Each number is 128 + 24 x the weight over its row's rms, rounded and kept within 0 to 255. Layers, rows and columns count from 0. Numbers have three digits each. The size before them is the row's rms in percent of the matrix's.

# layer 8 MLP down (transposed), 1536x384, rms 0.054, rows 940-1046, columns 0-63
093:155131126117160133144146144186180130127137068099104143117112145101136118145157104174134128136108105145082147165106128093137147147135103089166139156146138125117109108143118151086107142096107079
097:104142083146159116134111156137110136136168113139155122146128160107121119131108150145140133152164125093102124090106125115156138123112144126132112107125146092111127133098110138140160119112102134
105:091085126148134111157125142089104125134134108145109144134123130119131098094115169149165135124110140151130147165140060156145131129156121174157115121150158105126183114152176149161148138129137083
103:136108148157154121122122129081123132135131137143185149131083136135111128116123158132136095146122134093131134096141102136135099151126131114134126093136166105090159128132127102151104150134057165
107:146107124122126114092110096145106127121162073141117098108106092118153132125195106109126090100146137097172129152115121157223090128143132151154147138118147144144116134137113118098120122103135141
111:145111127125148081138137132135149144117116136164135148093085152152122133093150139106086114092131101172155130165128108132192087121085100143109155073097192141128141121125082170124134100134092117
106:130132152159111100147131087131132116129185130149164103113174128189158074147068121107126189113131139147115116160125119127116118144142132126092116113113099109171130124132122169118142112178096114
098:149115126187130104141107131105152096147133122135130125150115127123150145082123123153121179156135117133136169127093130118073154147155136116156123103098155158099150152121125147103140129168167129
098:108143039156131128065124098196107154118120092092123121147112146151085124150127133124131139165199108145113121117143139112144121122131096097150166113121113114150143140130123097126143126142145135
110:134143074151166167123132144046136095119152132142121139135128166122130134116137089132154101125125116139135127124112133164146143084174141142120129133143101101149153109154152134149086126155107119
108:153128093140145159088090148092074160107089110153117101160122082153135143143117148148126141140139149169071127109138120116149112113106125121114120094114119083124108136172155150096168153110133144
100:136153132080119126102048112134117148157103180108124123124136116136110108155096081112139149162107156100137126143124128130036158100148125135126139104105139125116157161161113074129137087119155114
103:093100103069181113116113162156181186123154084100177149111110109132151159110125137168086151143132126079068131135106119096091141111169108108135138152154134099136130151085099150102136127132130117
097:135105104140146153133167150133121110108134117146089114153091152160109179168145134109148121100123146107143125107091115153119097121124107131132117108159149113132191104139137143133150135120115135
108:133115114136096147175127079089123141086119092161107094120130121190163144162115152113141109142126066136068139121115162139090114114126100124125114111133095102119140124135146128068133140110133124
091:129152113107121131116161121180146120171117108101096125105154096140134105119105157167110178111131057130168124130105092166174134108109122164143135137075106090151153144065113102095119156122113085
090:134132152146109111145152123127099097108119107127148138106117149097119163153154157122126147122128140108089126126136175102172150185081102126085145137128103126131125119172142166076153170117118138
083:119143138150147115153122175161125152111139143133149138141119140133118101137139112141158122095154142141091163135146088074124097138126119103117109070161146135112173165092143131123132120134171117
091:120124126130133097113132088158116159158147154168066119195120143136137151151144094084127118143104122155125115146086074105181141121117149110132134155130118138105127105065115127106119095147133091
089:102145083130132131088150121099147151115101130096119097121160146139144094166172067176139147119116114145140124148149116104113142160116118124127126111093154173128143156131134141094132123133137107
105:071161116150133109127141134139138118108116132138120086120119141152113100127157129163084162145131123172141124153149115091054121118116178125123177115081107137136206098104112128118109089124145065
101:095117122120147125157114141159125110135104134138146136128121107123086139115166103165147133133108150124074126127145102084110103132136113129104116148161123098161128101142125140090148164102115117
092:100191100090106145156097087121138149097119139141138153152158132146131119081174098165115094139107134165132094102123091094167116097117108059165166083156154136133198160158127147120172127119133136
095:157173120179119117149113121116080143148109095122141139121130156136121161159109146118156096088087126099130126110137142104164155106109142160141122141120092143094090120142136116088139133130114130
113:140102141116167088103141121129122191139097145090139133152105112129116144161133164165135115133152138116186166111074124113185074163126153124140115153132136093136145114143154098123148164119129117
089:142162100145121115086124152122130124120111108114122115171151104130165113149107128147115099124130118187124086119133124123130108143120139141129146127170146131144157142110181133123156157102172078
100:187118083145109114150091142108177136133135094123120181151104133118146101170159148139132125100140126126100117087142161109105124104087142155109135136137128122147123177153138112152085145084148110
082:147118124154097115083139108115148119142124182143118122135148114130099171141141161180113104159186116097120157127128153110178109144132161143084152160114145127149161130134112143122125144172113122
101:132134151092124108104119092107132130105131115136124137101122115145140123131153125126146130092120109121084174105097153134204147101136173098135156122134130136156116172073161146104137105152143154
096:135112121148129147146135123125145183119122077149158115155138120142104126164119144176124130109098134143129163122165142145116143152161133107141136114116089121141101074158158131115104171126082121
099:093138118124113139148112092118099110115126114081133113138123110170133126087171124106138132112120149129136147125132129127124122116081173091128154107143120153126144109153156099136106121128154117
103:117098101165136119176157136146162169125156131133128143142111125124125145107126136124137116130180092113091123162123125120207097132143133170096126107135110098122138084157134119135154136132150065
090:129172121123115129104142117135125148109142136152127106186122106129142101111099117143150134113113118129115093082119162114204149147125145110101109142165142160109116108082100127136142075183149081
105:126161135102121168071125155136141137132164115123128122127144148151147135122135104108101130146107112130106097103152136123195089138157172123156152144163113145171096099146115120117089147122153132
090:151165140100100123115108127120124099129137134152117093111085133126167149102141135107117121160148143126144177135112103141154108150133118111134141088129120157118114127147160120092112133111131135
094:118143089134144097115121136110148139196123093113168137067156139156134131136155164167110142112085134148139128138098151128088145123134123141117142145112119126149166124114097147051153102105101092
111:130149142114085130132141148171107133107110133134118107153154118100098067126149148129142123164136109137120130120128118158155100135133129142148150129128125170163123116151136184155112141110083149
083:122165094156153120167135144168156073132103154113164113132119115116162101168119122163088120087098102102134129150081140098174159137130114092142124153149117145126058141101127142150091118124113128
104:160147097138115124165050115152109110086135143132138118094110154136125146139131112106119124141158122115119107122154117104050117135139134109084099143130118156089113131200146118134130083171141133
107:136124153123099131154110155126094135126103118107098139169136106176139133129080115134144099127139124155087134145116158136074110126113100150125112137124104136126158140114117078071111116113155141
099:147177151071122110167146126131127097164116108183159109113186112150157124143118120136136111132106109101144093165143107124129106118140104121155117108105122143121139099105131114152179140153125119
102:146129150099166093124155094165131165140100167078098139163133080120102089201091077141104117107113114135168144155117110123079102153134130148088112090148158148098119141121069125119129120140132130
080:154130111150084135111131116108126129136122103119108126136076167130157116133148138127133130114162117098138116112158155120000136146112113173161094147149109131138099149129123108113095122115132107
094:136130144101155122112171157150106066147103097093103111124098142086142130146128153146124094115112104077094147102141147126150130113112101142119129145144081122134078118139149150170116112094111142
094:113179133112124139133160133142166094142077099120136148144181093153109164147163131100128114139120123113196160142120139121079113147105087135154075105141123146118147112130127113131109132122096102
108:151116122116148113152096130129140108070117110143108139117091125140143125117131116146137117134088119133112159111096117109136146126115175148100102132178154113132142124133155134160120166146142121
099:166117149166119109127123200138101144129083115133156118144126116102119126163106137111149103146127103146172142120138153144175130131144141147091150074123082080120124114124153088104143169139113129
100:110180172118119128162143101149129165143132166133096109137086129083145141090150122155150142140122102136141111116120100100181154146131128157122134132116098126086158185099095110170115174145132113
115:110143105135121175144157135104107188145135162151113127101115151162135153145076136095148116097161109151162117146120113135185115094152140144117118116143138118121128147166109091124144125116157127
102:125130093106156142149149114121122115115094142103091091134091128107137184132132121146139107130142147144150158121128156146178140129113143137119107167121133145128115088110147176148152122155157175
101:107139091094147099100112099118123134096137169106146126114120121180133120119133070085111133137151169133139101130139136101110119066145163139110128121119166150131167136105144130118165138133129155
094:167131121114117110115107156120092099127082095077089112141087114134091087132117159142098178130060071137100155124095067137054107136129140147074113106119107136096166111123140159117124149121128113
112:096128144118142128120165146150125040116128122118115157139173080104121093076110132163134152138117101129098103122138104142096132176141145137119140176084119120104144149165159169137143126164150129
107:121128154149148136099128127148138171119166107145113105107121169156133153102154129122134113128136124107142077141162158141182122130170106114086101180146068122130125105143129149121136110172147155
089:183110127170155127120128108109144098111139130134133168134110157127101139136160154085116098114162113117096118122113141120167125107132166148106091115144130114127088148115111134178184118090138159
105:117138142128087145099115115077151126144125113146110114122179135112121135119107142122094137114093108164162121167126121116166099083170109164130156131153148156154154072120147134085109086145115135
108:118105148095130158094132107133124128093137094104114112149146141117125162099120114108115091109128144150141149147115116078166095120129171145134118109148148114114129139124180141113165165118122114
101:164117157148100134105136107104154160111148127114161117117074133132143127150125084145149089117143130139156112164143126170227137143111101082108105159138112143145144057154139104116111097124101109
093:132099113148132134131132113123110113144125131136116127105143155100105131132116124094143129148136132147141099127141137089000145106155134139168143140137144125096103081122125136137139133092169136
110:092110176162139143115142124150163194171090125153173131120120105117121178128119131165142187147110156162141149121110123167149117173092134100117113115162136135113179079067117136151162113136137108
094:108114112146106125110118192125086155116119136131113138138091131158092138124161170157127110161167173083157122121136151158130131111137179120136132129116125156107141121107120113149163111133093173
093:139134140125122144101153092128142152143134176174155111125110171148139126155166083106135147150124107138116153170128136150145121121169116128145130129156121127165174096149080104101123170128161101
091:087126099099135100080158088115172130135090096102122107124149117134127123105141134129089135123095124101118139160134153099196127111159104147127161152136136142097140112138109122093161151149123127
109:131141142128163118117136138115074121126158132137116134127125142125114130102122135087164084112144150114142122126106091151197145145095095136142077122166111121131141146155103077128108112159118082
105:170116163123116126118129110133111108114143119158107136118149062144157110138139122139133092120141176107123166156106167116150129141105157081145145147147152141153172144152146172131096118107099147
107:134117129123152124132155180090131135084150118161144109142114164115119187115136110109130190152150125134115142148145166087143116120111163090136149104134114123152181110101145126136107138092137094
083:139117106136130094097123103118155101168127115134109114176123130124121095138079167146119119128186140132131122141166114140165138174139091124172108148125098149099092166181117128076149090125140128
103:104098100107117124141080157135119104122119121182110109147147118154115135139145129145144144161117150176067115142119150128160127118145122133128101127164145139091149106098110080107148120090072102
105:111099132142158133161149141142110179115128122133128139128073126117172108143086116116191131165135171141106109126155116085197112110102119124120084136166092115133152168170152102134138118145142143
107:128141158136145099138163169128132095171115097146124109153152106184115115115146143127096114104126111159146117168132127095212126116106126131145120137112167081123136111133127121117132132157129128
111:156170094135105122118140116099109169108095172142156124120117127131131149128134109154113149161104114156118117178123148084137096095124102155103114095113158165140130121108139119093162137114121163
095:153127126093097154073151138136117100146166104158103122137129131117179168130148157124142136157129143134144148122088144150049138149111128133162129098112130135120084123114137140116145122199120102
092:112118116160131115127132135143145042160108103129164163114124122159116136103143109160126092131141106119105099128114156097107150138077128140088133127134123145127165179102109141132141171131121113
097:118144128155160130148109135124067159133120107118160118153125136130148123091072149139167169106164116194125116082157121099107144130090155153121115111128177125123154125110153153129139152138131102
108:130132077206068114125128124169115149154171146090144110111087141144107109105134119139106125132150118125145141114118135143185114124128162114114154157152114165114166136144155140133148108139088141
105:110128145104157098133122100079117119140139141128177137121145163156124109155188172144134168132206102141123104172106098097197156157150148120135125123093148126114133126142167103151123113161102139
110:163120120159121121130162132138130138144138137149152107121128129124147124189165143122079142110123113083143134125079112107179122115108161167144136157095127145118154125147141164096140112141169156
100:122142142140105153105161149133137117187144092122125123139112119131117111096140148073134155147143160129121088090090132111159143145108125141112121138114094128091100113126134135093154168151146106
112:108151114109154153152160152095130099115132158213161143135102137147130115107123093101139087124142094142134120127138149128133131145107101085130126117092105095134127195150130142099117135128115121
107:111135106142126144149143114108144154094132120138144118139135117125081079121130157122154174118064081134124135078104110132194195098160160116098136145124106139126162095113159122102170142101112103
093:140136124119130090103128116133154154137117120139163147123126145140175141105150104218115132116114112123135097157139134118068120113139127141120087149067133123120102129110135157084186156146132146
117:097172134181134130127158135125124178117126116126183134146129157112169127115138097100115122131120126164118121112108131154123146109148130109112131119131160127112138103098155157100094126159153100
083:092139118152091148114116137095153132145095112180143102075164107109126120129187123127143121148135136137120088122151113083083171123097122114110138124145137117133144143100087126142142147119121117
104:124168142064147151117134133103155135117103139149130114097133106116142124142118134111119137193138101152171091147116127133144148110139109147147137119127118141192125149084105135118143124197126122
099:112133140118176116133100124119149135119126169158120140159152113185106182133130143164176108179111155162137114128090159132139139149080102150147101117106126152105118114142128139137133105153131117
112:127106162126099121136122151105151154140140137069152135136143112111142173094138098121114126143099138155133138133130111139163122134118160159135140105151133149099105105092168138074110120098138169
098:112134148141130099119103139151144134111143133150085138114095142118075138133136107156116135145143105162151146143151101119162118124142095125149153102135165116123116194103128127097135117124162132
092:104143129122161124153110110171130101121122136138121120134117130111134128120173149137152157110079194128120160134103118119073163072136173120161125135121135082090148124101142104138081136122141096
107:115113140172137102120092111118115132098158160120109134110096099136133099154142116112115140135080122119125110137081122084204098136146140108130103141125127095139136136096136113107108139163119148
105:155157178089092106160157114116128138129114129162135128118133142141106135128090098120156181154127102101154107153112151125148109183136091124121125138115124129104112112117114133106120065064101124
101:130117125151110153119097146117165193132092109079167128118119094124115112128120132102129145157192121163116122116134133123187121130147143139147125100133114127152197141096071118133175148139121106
109:103129153110100125134158135122160149122140117111066157126104137117168141126124085114145111123110145135088149109133122108148134117152148057139138113179132135107121124121132111126127093109194130
112:099158155139120076147154151126140199126147154120133113128153149084125109096155129185170148119069125087155114143133116078150158143127116125152132148087113071097151129091130108124122103114124138
103:100127083167133159147113136189131103134162084116105110150131131097113156103160152097121121112149109121122139127160131130122145148155103123129119114128118096140108136097126133108145154185128126
095:117101140129110122108126185107140173083138153101125101128104134142112113140111154155127142150109115160144168137099123073139092134141144143135162143161107154104135117122137101139101116120129157
096:099117152085131114129131124127118162069156134149099128159158101118113142101112077098133120155107121125118116092109128130233120113126099164153099091141130141099072122154137144127101203140118088
103:056160073119121112114146156095116097120124153128154128161124134116125134146158152130118143114144132129129093179146156110112153093182131142174122141116146092128122142136142117140101131112135099
116:128133129129139065134138169108137137096128145134094103126120166130124104124076116113140115126091113116154160110094086107096151113163150168142156157108115135148155107141160130108143109153131168
098:116117134111118148146121120113162113087133115156131092132136145162112162145122163117155112105134118123140136111091128130083151132126131148112130121127122154056155130072107115146119147098165131
106:140118145143100119135112099154121110166149109090127087146122163211113150119183125117129094130185149163126091104134107112115141129095132114122069145122123106108128136124139152143129120114087133
099:099139142150092108115144092137188136149161112084140156112113140116085133107170131096126119177128102125164147108111068114122141160104106143128132127144109123145140143100099146148135119111149091
112:161156142099114108114145138142160136134121190124117128116107142157104129102163151119141146119113141132119105123119183132152129129116097130126171137128133159124177119114135143153151141065130103
107:111144115128120117117126106151157152153132148148118124116126145154125146092164129108143144127141112139184088168148146139151117113108126145134136161136169063129153159118141050124161125140099128
102:111156158114109152151125068157168031100088106126099119099127119117140147170135112103084161098135136115112093124125135167219139132163129140130096130093110153113169113105119134130107126099107186
098:094170135161106146095107137157145158122092145081148105066130135098102142150092142137156070154107150106121172122099117112126145186150161102080138137153121132113168161114114149112152144090113160
097:140105094136119137160142117138150081166128122152075138129121103137118103080126116168136130122121145183126137148155123148036136136155144161143134156162135081126056138093128147138138141149119157
099:150143159152081150137154142148096134096124118117148156095095173080147145128137167134166166121100152087136182103146131100160118112129158142127157093153124134141126127135140115132124120124147158
# layer 8 MLP up, 1536x384, rms 0.0652, rows 941-1047, columns 0-63
101:090083163122108167143155140124102148149110154135112133122138139154159097147137135118106135101062112149116140141132145096156124120163110110127136148090106120121134136162117123112089123108123122
108:128107139099160129129163091097100115142136162094121145145128107092155135105148116083129094123079105133147122101134140116133104123129112108100107136170109116081083142125095145143090147080148103
103:099132122151163105150126119108109172122108125145120162101110101130118127136111129071114099161156143111148101179108135108144108138139135161154140142128156138128142163111083166153144126088155094
103:130090156102134153177157120142114136092114160166106129137128088150115136119107105137166108118122141117148145119110114166161095107132111112111122187135116172132098121093109042142098097123167129
103:123143149128114114179105132144160157106121130138126104120139114125125081145108137131124129103113136135152115166084176130141134121125119158099140139129117082119116108119117107134115078175147084
102:099103145106109139153170121120119135119151169141143106111146122094123111120087104108139160151094109141123097122143162141139137125142074114111106091108130105193102142148132118125118093144100083
103:094127122118139143128135072096108145115160137138103140118169125119113131091083104149122109121145144114124160177136101148125156118143104126094157158103147129089135095129077114125107101102110111
093:131139198100102179138132104083114127123137122076123107131097122090103083142126149075100109124072149117136075099128144114143128142137146154110131130198158126086131102101146154154137127143146160
105:121161154148126152186126139120066134149140165113102151128129127148144141133090111119130161131107125112145152121127200127144125160153148132136105146158142138123099123134065089108120131124122150
106:118135130145104180117143109123114132166126122158107087146154113102104160095133091149127152109131104114145157156123088139144109111128180169120119113133154131186135099092142113142090138112114088
104:100092158128171163123102138133138190149120150129116115145126166135106104119120128123141151144122133110128173158182104144134107093167142168074091098119113116131123104111112122123144110141115111
096:107154136113101155130140139142138181105126117079134078094135088132150104075133100145098120137092147112112155142128149147147096131122124135067151117127156136132152094142122122106151106137146133
101:088148135161113130115149040182144134118152173142088132112144098143119110120108110132076157133093088111150132105156124156156110165147127140126172135145119125121128164102112115104130084118164105
104:119100112134134106161148122140099133179151119117130134106169120120103136140118126129134118167088138125137160139131139100135137090130145167124130173101167160107136100129102184111133127115151077
087:112100124164139130123109157087105127139172151111110124123099150167099104163128126091115093109135180111108176128149147122130135108156094140151113095182156171099092115113143107159108115071123141
098:070111125129126145162109104132104130117111147133151101105172097113096127153118087108111136148109119070129120138130153138163100142154116138156126140174165112155123137133108078115087125111121146
086:137119155152118179089127090136099139161161127100168150125137138093113119124147098108128109139153100098165110154137184179130121133111153123065189158143139138087053148141133095130118086121126122
090:138069150123137118146141132133126121156134076136136105117138106073097101152136190159124142111088130173126135119165134120134139096166128116151096131132172168115125140154139111144130100118141159
090:145126133107144085171142101124120154130089134115131133149137114154136167112097147098125101101131111109150088124143133138150110172112153149128136121141094141092106090126087138158139098102178126
106:101117153151126110137172150122134146156129158147137115098108126132154097135084132116136126124137123130172106131155095160146115067140111122109140108144149103153140119125101095153109107141151122
100:104141108132108105173127122089129131086128130120060120125121099154159177107147154087122126129093087126143137150149133111141106113144146115100152105113105109164139123128105111140120124081135118
098:125088118142126137159125144153119147143093134156141104129082112184158198130093140125123113145119090095122140140142107141131138134137103146135152179129132111145119087073134070107105076114136145
100:114101201120139153165104109112141118098090120103170140135157141118139109111129144123123108124105143100110128136150115123157115122136136131124131178145137102149134138094098098182132076131173135
107:117102120118136140121136129112141134137074111131119100125182134120108072153130120111094141154076077168107123136124151167182123130134105120136163060110137098158114120114133106113129111160131124
092:128084161105103137132067076113120113140122134097101119074163123116130113123169130097113138130089089120120149123134111148136099124178123128150130111126122167069122173128120154110147172123166118
100:099134107134162177128133141137095144131130139149143116133125160105121144118090127126151093099116102122125184139179140147137159088117147128100127126185129105152106146122092089150115109129099127
093:118107149145150154134104132150127136121156128130106088131082146121090161142116111081148141131075104106115141141125116137142133097146110171120145132117127131146106161123128131139092083122115113
107:113131137111146122165179120139091147125103123107179103115151140103110115176151075100139077122151087141165152135115148119133096146126128141113167106136118100110124135145117121159127138148146128
100:154130135116119118150113138124128148133066150083131124132100156129154077136161067049133132099086154147120109149106160141133105115160142129105139121209127128132098136116099151144101141142142173
099:131136088154154137163138086095118143157084137121159091139105099125137126145115152125113165129142115089114096111124168137145137154130097156092134129105116156110145143103139098171119070109151090
105:119124111129127138144149117106127143142120121133134086070083159113104143179139140094116105091071115119097179099148155144152125118123142122153088114101141148129128146130145131132096127105149101
094:088149147122145185141149105107117140093118137100104151142096118121185153112148160079133145154124124116119161109114136134159136139119101118112140169147141150166148134145128119106091088134112126
105:093094158101162120161127102088123147177077140139169116065150109098148120072096140135118139135145134109113098143139094171152123107137085150109134098134109108128161147120084089118146119142145103
090:149083124120135165119136122103102136080137144099130123132134075145143129112121093138097148118147133113073141152140118151124112102174183148131155140117141115141105116121150136118105131129152126
095:104129151092106113090136075140133133119075144098118107122101123163129141149082137143116113157115118159119152112130117147151096141123127140089149179089106148104149101132112079104115094120086140
108:116070101116113125130141141086127140112078160126108163162115129125154101164115152112133126094128097127141147128144155125134105125117114115108139118109111153136090126106127142146094139131150137
084:132113115132074172107126105117114130128161124099161149108091151107131138093137161104093099142132157102086109141167126145135083126172064157175114098137137159161134151137133123147098150093132134
105:111135156126153111154128102150155127158128119124125103135137146175121139128091144146134122096116104108123107102158123123147155098136139141120125138113094134131125116090133093151103130090124136
105:132114165142100170165153142115099125142139132130160105128145148088120145083127173147117114143119110122119144111106135111147136115124115089138117124107100170132135102114103099090101111130089096
101:124116122118118159157103131124067151113101184120100098141169130106083115089131119112154118101130115174148108132122128130132102128133155138138134130103138171109141124191120122147109112137108131
101:083102111146109154106136142155114126125127144118131102117138165153186095112086074146151140077156125131065149124135131145144145114146116142130164133125127153195086126117076084114127130118088153
090:112127103107175111177120122154135148142131155116196118086139133159103152119119144137116136145142125125112128181134101153128099079197176120133125132100137141128120141124132111138164125142112145
096:115087152128148094118143057124153145142143146131150112087124143130148158166097132134109119135108088145138124216144119106140095130159157120098168138088149113128130105101096091145164142097169126
093:118093143131126124166121146131097098142105139062169115116114181073158101144117164121164112134130119102094146102139164115123143079158163160085113123116107187150130123119126136142106123104141184
108:136118122164078150174155131115142101164142145108091141140136087098152112133117092165065192161156123117112102122073146134170103130154140146070147106109136088160112114100117139094128093148090137
100:130170146114143108152133118154109158102151153124177140171152084161118109081110107154111147108123124131116111156126144138128121161128169097107119144118166147119121128127129176117101119109143093
102:108096161134096079125124127155131128115137156113094120124107127113126170160123132107126162110139070135130162108144132128136113144119139131098156118130169154146119108104106073137135085142139129
104:067123116131154127131149104114136132098107141110153115125198096162101073078125125151083114132128113144144131112127148139136055164141155126169114154123121198116111114131162084103112094075128137
102:107110119114103150141119102144110121103154119142128093142149165124146129135167174126130134108072071129157100156170130143158141116152121141147158133097131108122108142109143125097135103112163126
094:143111143135088153154125139127127083140107136147117106121181181092138169128108143147151105082087078120108154128098134137174121145065132099169158122140128108157116092129108111190102113148119104
097:106145114119127169105119098096133138164111105105152142136120163103126072153111135110137161153149111132151138107161129177142104124160138152092142142136088124127131114140036113115133143135122124
103:148148150131101140162098155145115095158126127140130087111187103183118072166111159098117144100103101100166100153123153114214066121132110130123102102128126161122136119096089096176137103119122121
101:114146110153095106140124155111141141112141149111182084125133120155120124137124095128124129123098145094109120123128131102159118139159101171125127101130114161141148155134152176139140091126102136
084:056083105104091107156135120121114133135076114124195095063176087120133106125137114142097119134111141134145166143113099095140112117129115105124114118110127152144115092109101124108102141117091130
106:118087115169159105159179142115141127084115130128105121133132158114180146126071129133116107118114150155075107124108141106150117125129148113142157129111098137115137095115109082114137108114104117
110:104097136203176158186127127109126125106095125114138074127120150156103113112156137123144129093095120093130100137117122109138153128114099140153102117150107134148117145144127150119085111098123106
094:092128101113155142092104131098123144088105139130187149115148137120125144144124181084111121179117136116118143129118129138147136129141129154123142148115132106142101185076107150133143168135112117
097:115146146125097129140129163141137136126123104088126155097148133132118125132112128157130100129096109110118156134114118165146121122119108118110172112142148123168131133124158111142132128163109133
107:113105103143136149178091150119107114121139155090181129121125129131154098095145106115106156100090098120146116148135171118151075143124111136109136130160154135156122151086167113154101128075112084
094:138099105098134099133121108140106131157091148085138139131162117144165118121089074125163152111150122116105104146116137095122137107129106138127126137139131092155092106111100119172129084104148146
089:138122152132131112135137122121103118149122123100104124119149156113133116136108170129149133119139131161134105132108159132157131120128130186116141132163151172116085155149119136132127096128121160
089:125106129148057168132096111106059127110152078135085134088121097124149107128103116092094132104150159139124155106110140183149094130144098127139129158171097165112110147115145105124090122130125110
101:126143122122091134165161079114127132126110147149069159098105140085116129168116118103097157104132117155144141158127123137156146111146133132123119126136128131142108112097093117138138114106136112
107:113098125091120136093140121163101138138125096094105134078181103156101120112088140103115096139150105160132119148112120133176124130135113145135158105110114140128119080123099123117147106136133129
101:066129147135078126137104104134116156162134121148164117118117129116119103113100144116122145127088096151170153109180132128137114113121141177117139135135119142161155130154114156149107089109144078
088:123140138095137122150134131107125149090111149114153118130076106152178150087097084133130101115117151144138136147107129130153103139112111125094132158102124099121104125113127184124111140164112133
107:119119109110105136122107122080156119115084140132128131095125141134169124136146125111129133156130120124088136133124120120149102143157087159144149129116104134155131135072143142126118132121098113
103:125144137125172138123119106079126138151117113044155135097129123113113125069120115074078126155137150121176128167107141122187142151138159173126158158168144104113089131114149142105130115179099125
106:122123075149089147153109103112181125196093125085142100097135175128128154080115109113152112132171136104159122146117117130160149111134148140100151110140206127174147112107130125197114136104141186
108:098159150153132117104107107116131150182135180109158083137114133112127114117115141122151128134120150116130133137115132128129101085141128173125123112150168141125131146100130112160129108129123107
098:134115108142135129140129116112084121155101158132150105171101090134094094130163101091101113145121140119118161146175160091141109085168125122107146091153137131118101130146077122118102172077122144
094:134101079129116169159121110132076131171112105109078089077152104100137123100123141112128148138186125133105184115110165165148108136110136157126127107110106141158133125130115140140099143087138115
096:114113110145140101114116114115130118127103172079112137133141117141128181155127124085120140142164102123135124146124110115148101144218098112108112153123130116129142133133114127114136132159121119
101:083106144120109135180099080147144110128115184152139059140165123103154113093108122109097139120093107133120110134117179145155126137149068139129113129106156114166130090080109088156111126157157121
096:120119105115142149173102085096112154149082102132126104109142125134137104113116165125135151118141117138084130108142131114147130116108098199148146121152129148113121141096143098163116098115141101
108:111128090142145139108130138077130138122102133112136127096125128138137091121139163162122084095123144117108183183134112119148105118135149136138144142127171164109134090125158149114141082158146128
102:122143115099148119097097117113112145134106173114136165146109173117137149147101137150130128129121125133158119140130137111149099122124123173087135119134150127112133123179138095158117094086145136
110:087127133130107152157113140166134133131134121147137104085131107143146146113123138122088132133151122123121144158115142113162107130121133146118140134100115148168136175106107099135131128114157108
102:126115154188113162148200121101129126152134150079108125128144121144189148136155116113085125107131116119141136121124127118148112106157145152109136141097122106126114112089140134117085118127150133
094:078139166177152108155115130128094135147183138122118123142133135133114113113109120099143097091132109145152133133168126092130123138153144147078139146207146124118064143131111137158095108083160146
106:083093174118121173103146097171105159113108126139146101122135088124134129108102071142106134114133123116144143194134143152146105137121144203128170099129110118155083168127097094129112121127134150
088:125101117137111142126136117117048152140101209110149073113154083128135140099105175070090115111121141117125117125140119108147107144152123170135087118171123163127154115145147142187106098117103164
101:089129148138164130104063075088142131124123178132136085123131101109087130099109133118110123142149117128133106172142149144155098134161153125102122114147129133146144156117083138139137152090136128
100:121153120140084175154174127181118145153134132121094125135124136108143142055142126105100118112143136117126193123166101124137118115124132158098125091149157116149157106123099136110096129159122104
109:095095123116091142114094115152134183146082126134122162125124089158155148139092150112144139127115086136136149162130133137148125100123103113113158145145178116156136119120067120107126126093116088
102:111130106138176152125097128092121138130127220125156140137144125119158128063149152144126124126101121102145148133152090108133126145120150131114142186140131151083120132119125128125112136077172112
091:094119130146127139115175098101084118144147136158149101157121107111153115098108082131136152101139110167142133079131134108130139116125149163107144103118100120110110076092132162132089125107123132
100:116100127106113145150137144138123140119126133134107096123180116154119116112132154148090089107123121174118125126129152140139162138142088124099178128132080157171103104113109119142122093149103118
101:126104115138140153105163111138129127125099149087134097075160120135141130155121117097092067155136120119110149161109123146164145096134104171140091092137131176106135145111117121198131134131134098
102:152134106181111143136124119087107140123138156138110140139124137116162148132108098120098133079112168111095149110175140103144131130138103101112127117128139127148123140132121109145062150144127099
104:139128149114124122132114130101121134142104101094165138132155137094146150139094138119142126089103119135094117103158115169155130093121107145109130119162123145151117145141080112124088107107091095
108:107096164148109149143156106114106162071111199085129113147122123085127137109116110124108138121098131152128136137152156164133117140146129157128144132100140171125128103119089113126126123117121169
102:076152106096093130135133130105091133131137119103160125110086136078101116125135152066101138120134129104127117172161155119138113152143128134123119111128166128120131159105113138082124162165153116
095:077114100101142182118131126075132141146125145047139147119116143145132124084143131123146135138119105098168145139111162104127150148132118119134143128128115119145070131124078086135103132152084137
098:136139148105115156144156122108167136164121103133105126084180116114107112121098115117115087086131139165103142162131095130154119091145128155109148138099137150119122079091103128153145121155146131
103:080112094125127136111133063090116125173118117071096096146146099142140100096133118109084106151153185150135136158126136127138120120175147159108124095129142158149130115132117133103141138092120145
110:126094104111174124122165113097131138127104170054098119131108139136139129107149117133111077118064109142100166114123120109144118141136138132140147146167120175088136120098148136119148129093138148
101:118133163114120125130101109118122119134128134133155095129114140125135091141076047140132137150110139146159130142183176113144109090141157131148161155191154156105142135128084106155120154123124140
101:124095151115129122144129147107128187137122129129142153129105125156103132155077169118095118102112098126096136101133165134141118125155123130125144141161130100130091145153094115109125112142156114
096:150088139149145145125136113103108134146134125118123138119158102108102125132109123164115134106097105107102150091116153106154051111153122140149106123142112135129099070177131160148103152095149101
105:095081161154107130139077136134066156076129134164089147143092126153089115082114154102138099116097141137125134131149166132137141087138125135153127125198164102153100125126137108157095086138146110
104:139093135102130169134146145152142132161124122111164113112139157116147148161120081096147134164120107116152110114121106099153097141113129181125164132145121137124094097121143147145096139117138145
109:097166117128113131128140113107117121133095138099140154145119124117113177104112149118096109109115130101141164132169178183155129129127141154131138117131162091100163105092118128142091153121105149
101:119145072115119118131171117144124119113128162149076132126147099127123112085124104137134148132152105118120127142128099134156065132159119114133131138159142116175137105093121093173124092098114125
102:119131155120124117105138102114093149070129165074186123113159088190151140125082113117142085133131118129153123156141102158130101112138159139107181116126092155159125100099120091167139123107120153
099:115116115102163152083112074111158152138136126122139147122117131135116126113135185119103145150085126120097096150152104137143090158139143114139150133141146134108126104129103104128106124113160092
090:084086145114128160155124126144096155195135154116094100076112128169102146125099123126141107120082120144146160135133107121126133078154125119143112137085153139153138112125088116137114122116103113